config.yaml
parallel_block: false
optimizer: "muon_variant"
grad_clip: 1.0
schedule: "wsd"
final_lr_fraction: 0.05
Each number is 500 + 50 x the weight over its row's rms, rounded and kept within 0 to 999. Layers, rows and columns count from 0. Numbers have three digits each. The size before them is the row's rms in percent of the matrix's.

# layer 5 MLP up, 512x128, rms 0.0921, rows 214-313, columns 64-127
102:525558525559528496486452423513557553460466503527540490434504442500510492504424572493497509470531572482532461520533550461447543502495498511440512406483499379536462356500583530528525533489470564
092:405475487444540475472424470501523483502506544460566485469493496494439420471541532536480519570491506594534526480465489540514517529456571506616585503392472507504560468548418536412560541509441559
100:515508570506628491566409427470506465584461548571536470533509502541522524456459621541499514432497415504518438550451413426567504564555463402444475400417512511509497519504503519504407517438493566
099:477445455488561446401583520508525465570428412506487567551600483430451539420463434530516550495580484499523498605554541547514370592383480560406466455437470528505498539566426515523534443486463490
094:522557352488590449485515534498497450553438606452446488527554381504514478481533540470481490471540513472459436544526481536602559516572423511482511560429460455527489492511421537581515546424444480
100:474481522465513438460480445611457550550476490591517530513465413541492542429560508529584499506545471498503509521498483527523484499540433479511445550502504485572499505520537457505506413471534488
100:506501397538553451536384504450457451483492614497496436516552453458517467464547563494517482559588564479555535567497462480472430416565502544442594519585447413519454479538557550477426517584466504
104:549469476425455474526507548509547499458450505531478444489494465564531491496494536549590537442563518427540579484536557528441504490513516557547443491537418581558509471525497467490525544485473618
100:489530508538423476528488485500598504527544532456513476539497524467477413501463517451391520557525398524466501481399555530517535445460484488581545457592492474546486473412521547465491573452534610
110:470571540446501463494502466618549450516446568468535446418470446557479477528490483540405474513522538515495572495474440444495479560527500545501421504469494460537497436451557525511561443499503457
110:480492627472541433447462373453407561514473511558526413430481463473421481483498547541507519516508515526474447461557528558478472485517570384452547509507489542477465430518568500635513503515584443
107:619397544465539488515459443487555505456534482587502473428424516586599509490468532517502446473497549549486523530539535513512468518447474343551436597517507459563505552474475452500491380530507528
100:515563476512514516567527544556411521452513451473467482550493498535484401535431420447520509537408514490475587485526461542500459571554483541510507459453408451461473466546571450473531569482461516
103:472531537513525499451490587474455407486544507562590516471495416486515515518475551427440492558467549550475484492408527475453508451554548458460473597479497451551456468620510471505432523537534438
101:398488472417553489485442436476495447454409554456461479487457457540550485465547444520577471508511476597481491465462531449458541562529639544521459522632500546478604460457504451537506502454530466
091:560499587495533625513498389580566502503537466508464483468505540523534551488450567469505506526582543483501507476493480445483487544547535474505496549449452447500412535467467414536519540480493519
100:516468583535554536475516441474489406490558539527543450541509469525500443522493465418444485517487600462530405521403415420491530566436472498502548432434482568446502524481520441583481592407518508
113:604475533504459502545492430490446499518486512424503537450590513565498538458474550533428481443500427433482582466532523472510511527507626520501433592481653541485452504506517476540489464505504518
101:473559471479432529566619461553490512520531542476493482463547477499495546553527475480516530463543444462580498519539495463562440438443500457575479432462502489491472538565511557434577426549499477
103:508455458496466426482465488499522451415484511472464446536415407512482515608459602507464514536502510530398498576533544453424451476572444412536487654514541529491483466412605530542540454529550539
097:472459550497555610441473479486476562398586514491526473405623476532585475526507512498434650500524508505442502430575409489525584399438451537515527563524468458518509512448531457469507477473492487
113:473534483502463530479539474586499467449448619560564467437521477589469548469537516485597475480513478482433536519545541464541494452495563465495549445497533462532535541424468489518472429421507430
111:503367489464506500514471525563529437597467513526497518589451498389536398453526620522449469485522525556467491438584451464415526470554543515482442480542609561418474541522471473476491478541487483
085:492455542470457522552488487440504525382505412500471548440473506492439462453540562517547512533484469430451564423530471542551545587473549580388370561544492490474536432552517471541495499556524546
108:469574421478425462555495502607524486570484470445575535579481463421528476427503552469533509429386522467481540446517424465460492546482548477612541569552468578461424404498475477470579521377477598
090:542504470501383478524529486469469555462528582424437499491630510501541481575584464553450507505486490485523455531488555541620507406541504497559459491488413491580454561529482583462529454547553481
088:534508467451459531486494464434525492526421562550533487560499505423492608497528601450515482574519562512450426433418592551485505561469532534386563488459515473622458504464543461439481540425599566
114:460557540461525519440478496525528547331562509557418502451492472615510457507514422488482438546474460318489515466524382556492443550515486494498538506493454509524504494481444477487594495527466514
093:475527590444461530593478457500503558518484476488562519479540537480523437467608461501426500568568508487477477540468522527576387476488453548575485546554537503521501504369517456510466503524422482
084:447522489443498525498417473501528512523463500423569450454460583518517411613641463606524461514551483453514519510546507562481448537461519435492472502423512487501496482470477559421500594542514519
107:484416616478564426513372579537446433428436572610496484520547511530435482527458426538475510531526595566504484482530559492432519448539595570508535521527499493490443478540580544427496444484555393
088:459512429501462521457499410483463462482511559531445501449461549461535503497447435505404419540582514559527438455426531536470379571519541528568504552479512518438603547489575474517517583565611585
094:459483589536427541527557503588578474522452531459443543516511516554491479405404497555513649444475494481541490431470481536627453429451480435568453430537487446519560505557405488510480511519551470
092:458441436423429586506485468441586469455485538488553511531466521408496500511393478527553476421600442452488524576447438464491488566391551532459517538508578488493490555676464565524530523467508524
103:465582443488420484609532525458498518513523451513446461519513582398489531502498501485635441563575541488478608542513494481448515464506444602604523504507495529457531535481433517573557494542494521
107:513461456426620451551500530509469521492483556554421506464493525484556446547541529312535552539573517458555482515536477547444508528554371593534547513509488497534493476570553413658467442591494509
103:437428503510516430501582563502558506499496484481479421510446451482368483530467534573555563506468533509513504482554572427571498506536477461544425521549527534595560421499500594570464488466521505
111:474595433505509545505441379447538474487559443556498425551484449540469591470415494483445474503531500441442499512517464509499496482481543381485401542514563532496441538573488476502579517545516487
109:472510499475476432430380469526569517471435515503513496490509361555544430492567569522449495389503575449467463456548574484573515592509501439502492522530534598489518503602443469520638438557459644
100:454518480510461538472455530526538462496480609558486549549573510433425416577471530482481459485655526498443433468578438500520464467616526530502517462539443468515480588541464496471422528558407416
091:431563480538536574455457523527532518464529483542479471608428571594464472473530466494429487464619548571498457481503631462514516480530505424519497507546550541511602524477520599559525442480427470
094:523392526553422515524507528460448454539485610554422453473535444498505511432385565411574556597511535489493493453605542501512545457366534496473547537430499515561509530545539488529519448448504490
080:526555607533512629469536458520527570550520458520459460480519438408488519523541528405517573466420523448421459544439460554562479494520424504522521515418459559517520603474440430581475567446426519
111:513540529527484507485565493566492529458493470600521447492470500520494513461551507592576480484600524490502514563502457424518501514468523404546505410482525500511485402619458482558576561453440471
102:544470546374530465422497484511453506529504611462446551489498543407462489505431610549513496456479565480481519589499512495468539473566520454564459535426432475600470515563387570527503431563518390
100:482545483424489441565515491500478546503396529526549431469486475440451612404508506467389568412539564524541518467526571547489479480431483504559474512537522479369523499429643546478597429517467503
100:427467476565576534467479556399588525478407469625426496458489486571547466517423511519583469505512525582485525449523533477516566539444423539560555443604547500552516494511531535488387531509389476
099:432504454511466495543535438488480574497478491602524463517558505431462501536415384535481507490465447450466471538460515520433509518548576515538426543513480604543526475405425591456482444505497515
102:601568487462517407438614435485529403480461577516475480493577514590552487490426555501435404514493577521435512549485503435470493489533542614475573515476510476484447491433529503469420478461468495
090:481463490479522488529481505574538517432447452493525470560458539469556510541478470446423458524500508551563575512484406492584514452529478460467540463417496459473479515523501694571554465512511497
096:448410509516419496575508469351558604599537582504430457503435556436535532529494486469558518441518419495510513479529599560568434501566560568558448538591467472477508520470500515595525529457469386
070:495456459510516466535544429486515489493571468470529345481428549521428573346511500562532522499515507499495506500505513474502492534544443490409431439512513490518514512546563548543453494441584456
097:544416409461422609506575505494506434455512504504519457430443510565594618466485501548435483447491540431409506395394519481528546513463540483598506471470511559523491586401476569462526547537519555
102:519479489531403538519526473507465520540413517423517506538464497444548560460485510548498515584524524429624545469522485494442614511561482445486449434523534497578511464561539412451474485484511483
107:462527450475531491526377523428508554475554543496478511526454567517523543519498405479515433574421498502508511456519503540426491530480503427575513499468575583548565555491602428487468503441479472
111:497527547503469540515406505427536471428528479527511448476476469473552443418499530550434502433493459485545456595449456602457529486466462561508469491575575552602493533555438567465617515507528454
093:341516438556545475540520542520548415583460546476539531457479550521523625461517505524548563480459515448456492429463535440508476441491449507611586496533502554531572567454563506532465585517497470
094:519531396609428534477429464576519439457465498492381583543441546446619573491548575516526468550489497504480531517474508496508432403433469470441590443471481406612493474504504485495475493466502430
102:480426524472387487593514551466517511587444573430526506500430589465445455466498571498602473512454489537539483499508487479419587552416482527451506537483497484507589457592435388484523491400552482
099:554530447439486466534416458434495528446419463478500419487482485485511564499419489485445481512563605521507552537597521543513561468516542507537410552532487548405557502473542569523587529534409474
100:511510458563460551504475516546592498452465581510522414485467478561438522485505462368512553473497496509503455548501502453381530535568560491523572537406486529551558416511467459524537532587475401
112:532511462526494481562503509607551479524549414566543521498477628544435550438532401466520528541442519440498550494549518580489494500499421535504482417531373544531437507558560428490543537391510434
101:408433467562476544496484507526445580466504585535514496498540532471546584530596513478468456464483442414460467516452518570490544468508477427565509517482520485571504432551544508495479442486471567
101:578474597531444455527568424465532477392559525536536472367461439536377526491569519467490529466459574539444525527519469488459550544477465570407406462496493427531491508573434477581413502490522518
089:449453591482516605505445477476493444527506491566429449429416520424521589549504420470550548604513487540475512411532565516446513505562494457601514479410461378459480540543557509479473441447472489
089:484504459609513478470635550560469523561541500431543528639477475557443370553480445492488526429586526479437501548537530497493477482546463473511573434389492463486482442479553468502485653557513435
105:529550471410573551464535474499475456506544509554514481568544570501469503521506339490550436418560587485533518549373377508505508474464523574534473474425556617446510605551466528513483512434535501
097:377545497469444584400548470531470551451512610477531527507488543529601489497521468518464562500506492480538481583464524546531519404462533562361472507471469435557539487467560539571469406492392501
103:460484517598491545472491571521424458465574532552484516491529498443512506487427493465587425541435579532435525470439533549530459392527476483573516562439523523518549340542535505584413375544483422
102:483517499563453558454434504430457521480551461440571499425426555516533534524449493505592499507457505507515545522532490591482440515575407561500434492487506547539425498524508474379519443470477527
113:588447557512509535497472388548460480425484456471471510475546579523557421533553503484442620470422577511450554502522486547516526487424521559446481474484551525599441566536532437476523489532455503
104:505376538566633476536586518530440534443521576591465522492476470557528411487444541510455517469570440554470493553542568556480455520538431543448481492462495445440474473452551474505410600549479490
098:524528486456485500502517538488486473531472543428669436493499468451530538519452524512537479482403510496425433423569514501458412541578542441597552524423570541477514424494564546458492474484614563
101:496548475447486449492510469478547440389455533534506467493467499560556505490536575539490586522461509500426428434447474493475543511460533406545527523514512443531447512529418545504526465517606531
092:510474434572504457555450573510518466520549423542478459475507517510446477438549445500484425527472504504437514471517481526527549473544519500528466496454558467458543398468514669431457491516472459
101:429454565485485467458525531532499495521493519534481488520559459446510614438619517403486564491501529432461484527553487534355483455584458455449511496549488506520505446558519498428532389588608573
100:470520467593495526508531513574478493505506522515556442544410471516493394478473435400491502388473478495460554471592428431504551542461470566484466526486488563382490503520493449471596448576533447
088:507473518423422529521547586498468480517477567530439516505496458432481400533426565539416414606377422477461436530515475462534536445476508566549521467543529415486523424529531488514536489408491499
097:536476446523548456464523489530561441507501517566546519581534447567587458456368543484440560448461490471444435517561491485552503505478376457578516361401431542409526572516456466561516552501523442
096:479489448546443511503393494527522414466454488527573546475520522508477500529477341412482369484543598481496552521701507425487435549537510526552523507486534465483602548479480469458490482494508494
109:538456463478449481466487544504420426532508447549572436438587521621511500586487495457464505516434543437500455497466433512506548400544438524613528492490468495566494432536453628412522565484510557
092:605360456529511509558542531537612545462481468513527439462556528445452480550558542526483465504495478430504463499522535498500514484498528474530512505409442536544420460595459490491491527491472464
101:477494497526573552511353474497478477498517559446536539462542455484425450544463536491574512474428441453491447548562497448504478494464502543479483405515522439497487501460444538469507553431576595
112:464473574497454544487444433493456473521563576455472485434512501527497447488361460528474476496529467447426533559524496508445507542591498443584449478514531493550367479473472549491443516516541396
076:537501488567434510495489548452485490526492480530431539561469423438441474570439489401505461543585557683483425477521535496431592464485493488597548496454477479461504500519499534463551478531568382
102:495505555508477489526541490410523550534511502490528545554427531472608572379505579544498530535454465537562384529494534554517508490562454511493454428464519514484452447426592485471538432612492577
113:416478520414406475588501542517521445467462485561601577525494567534500471431490487422503539517614525495455471427454544491461516489432485599488539561534463483547460499532441645501524451511541461
089:511519452520447530470508608476523544442477497524467422458521477479522494448577416507582474414588537595518563516552466430464503492568538529524575461433516553413353541495458468539518517573485480
114:531433536467429501551534546466497448369640492445581468497459515505441487499519535463536459515568447537445518531489502465482437508516469601605385526589414504483605537500585513493600477550435559
102:562469564489522507458482474533533481565491557392410481490556545503401488498540654488514493484511456487470507634570613564504499408475498533562507552473427543445494593472528523442543484476538492
100:592550522484491504464483603529442563562540489488493527555474585475453460459501434540441427477459403515517540441489457489476520518454516530415500481539461544509551492558470489453441498441427564
107:431482490596509475597519533466488506497495524485441519478517324518514565507528488514558506366442525467504487385584574473448509505508472547493479543459408454533499613441559586476371565559515490
109:529438475535555491462480441456508513374481494410536450459461495504481510488623589590449487489527455491507446446481401609500462495521486483452478513520500485514600486517482571498508589537600453
093:483449469436467518515438544442623553456579594516551581471621553497545447501439535436379502434472544523442486507515494520562485465423406503497554593583454531505472459554462504515546570568416483
095:556429586466555486592504494565502333555528457539435503559532508491516456500490483506535504496509495485463537546506461413464525550493534470513464446434514519499672473551533420489514615473543556
101:521449532581508525495461553441577459573460545431455640560558537561480528503479489467439546463467458504564552431435518446531430554387557506503555533442519429550462584559526470473434521509502407
098:554540522533522462532457504522535531420491529496563498586421503549467480482472442562490477474455495453499448548500494500550385543518491546442460438480484552473500441515408436630466452532553518
104:439484482489604400459416490547555546494350492530478519499513528435558412411502515396435479605456553524485549481572515548560544560445482472479507511480530465438525485490418482566399450493509468
095:434508466468461443563480565473471477573466524395472502524581528392550425504520453415564487520508574478480527460447504559506488424465613466500480548507463560432550547504544467471616410529451487
090:550430468607575587450615438509554454487518512569410501547484446554492534575470523458401495571576451413456493436585507463449549464446497539510480566471484437470488477527575440471492506457441442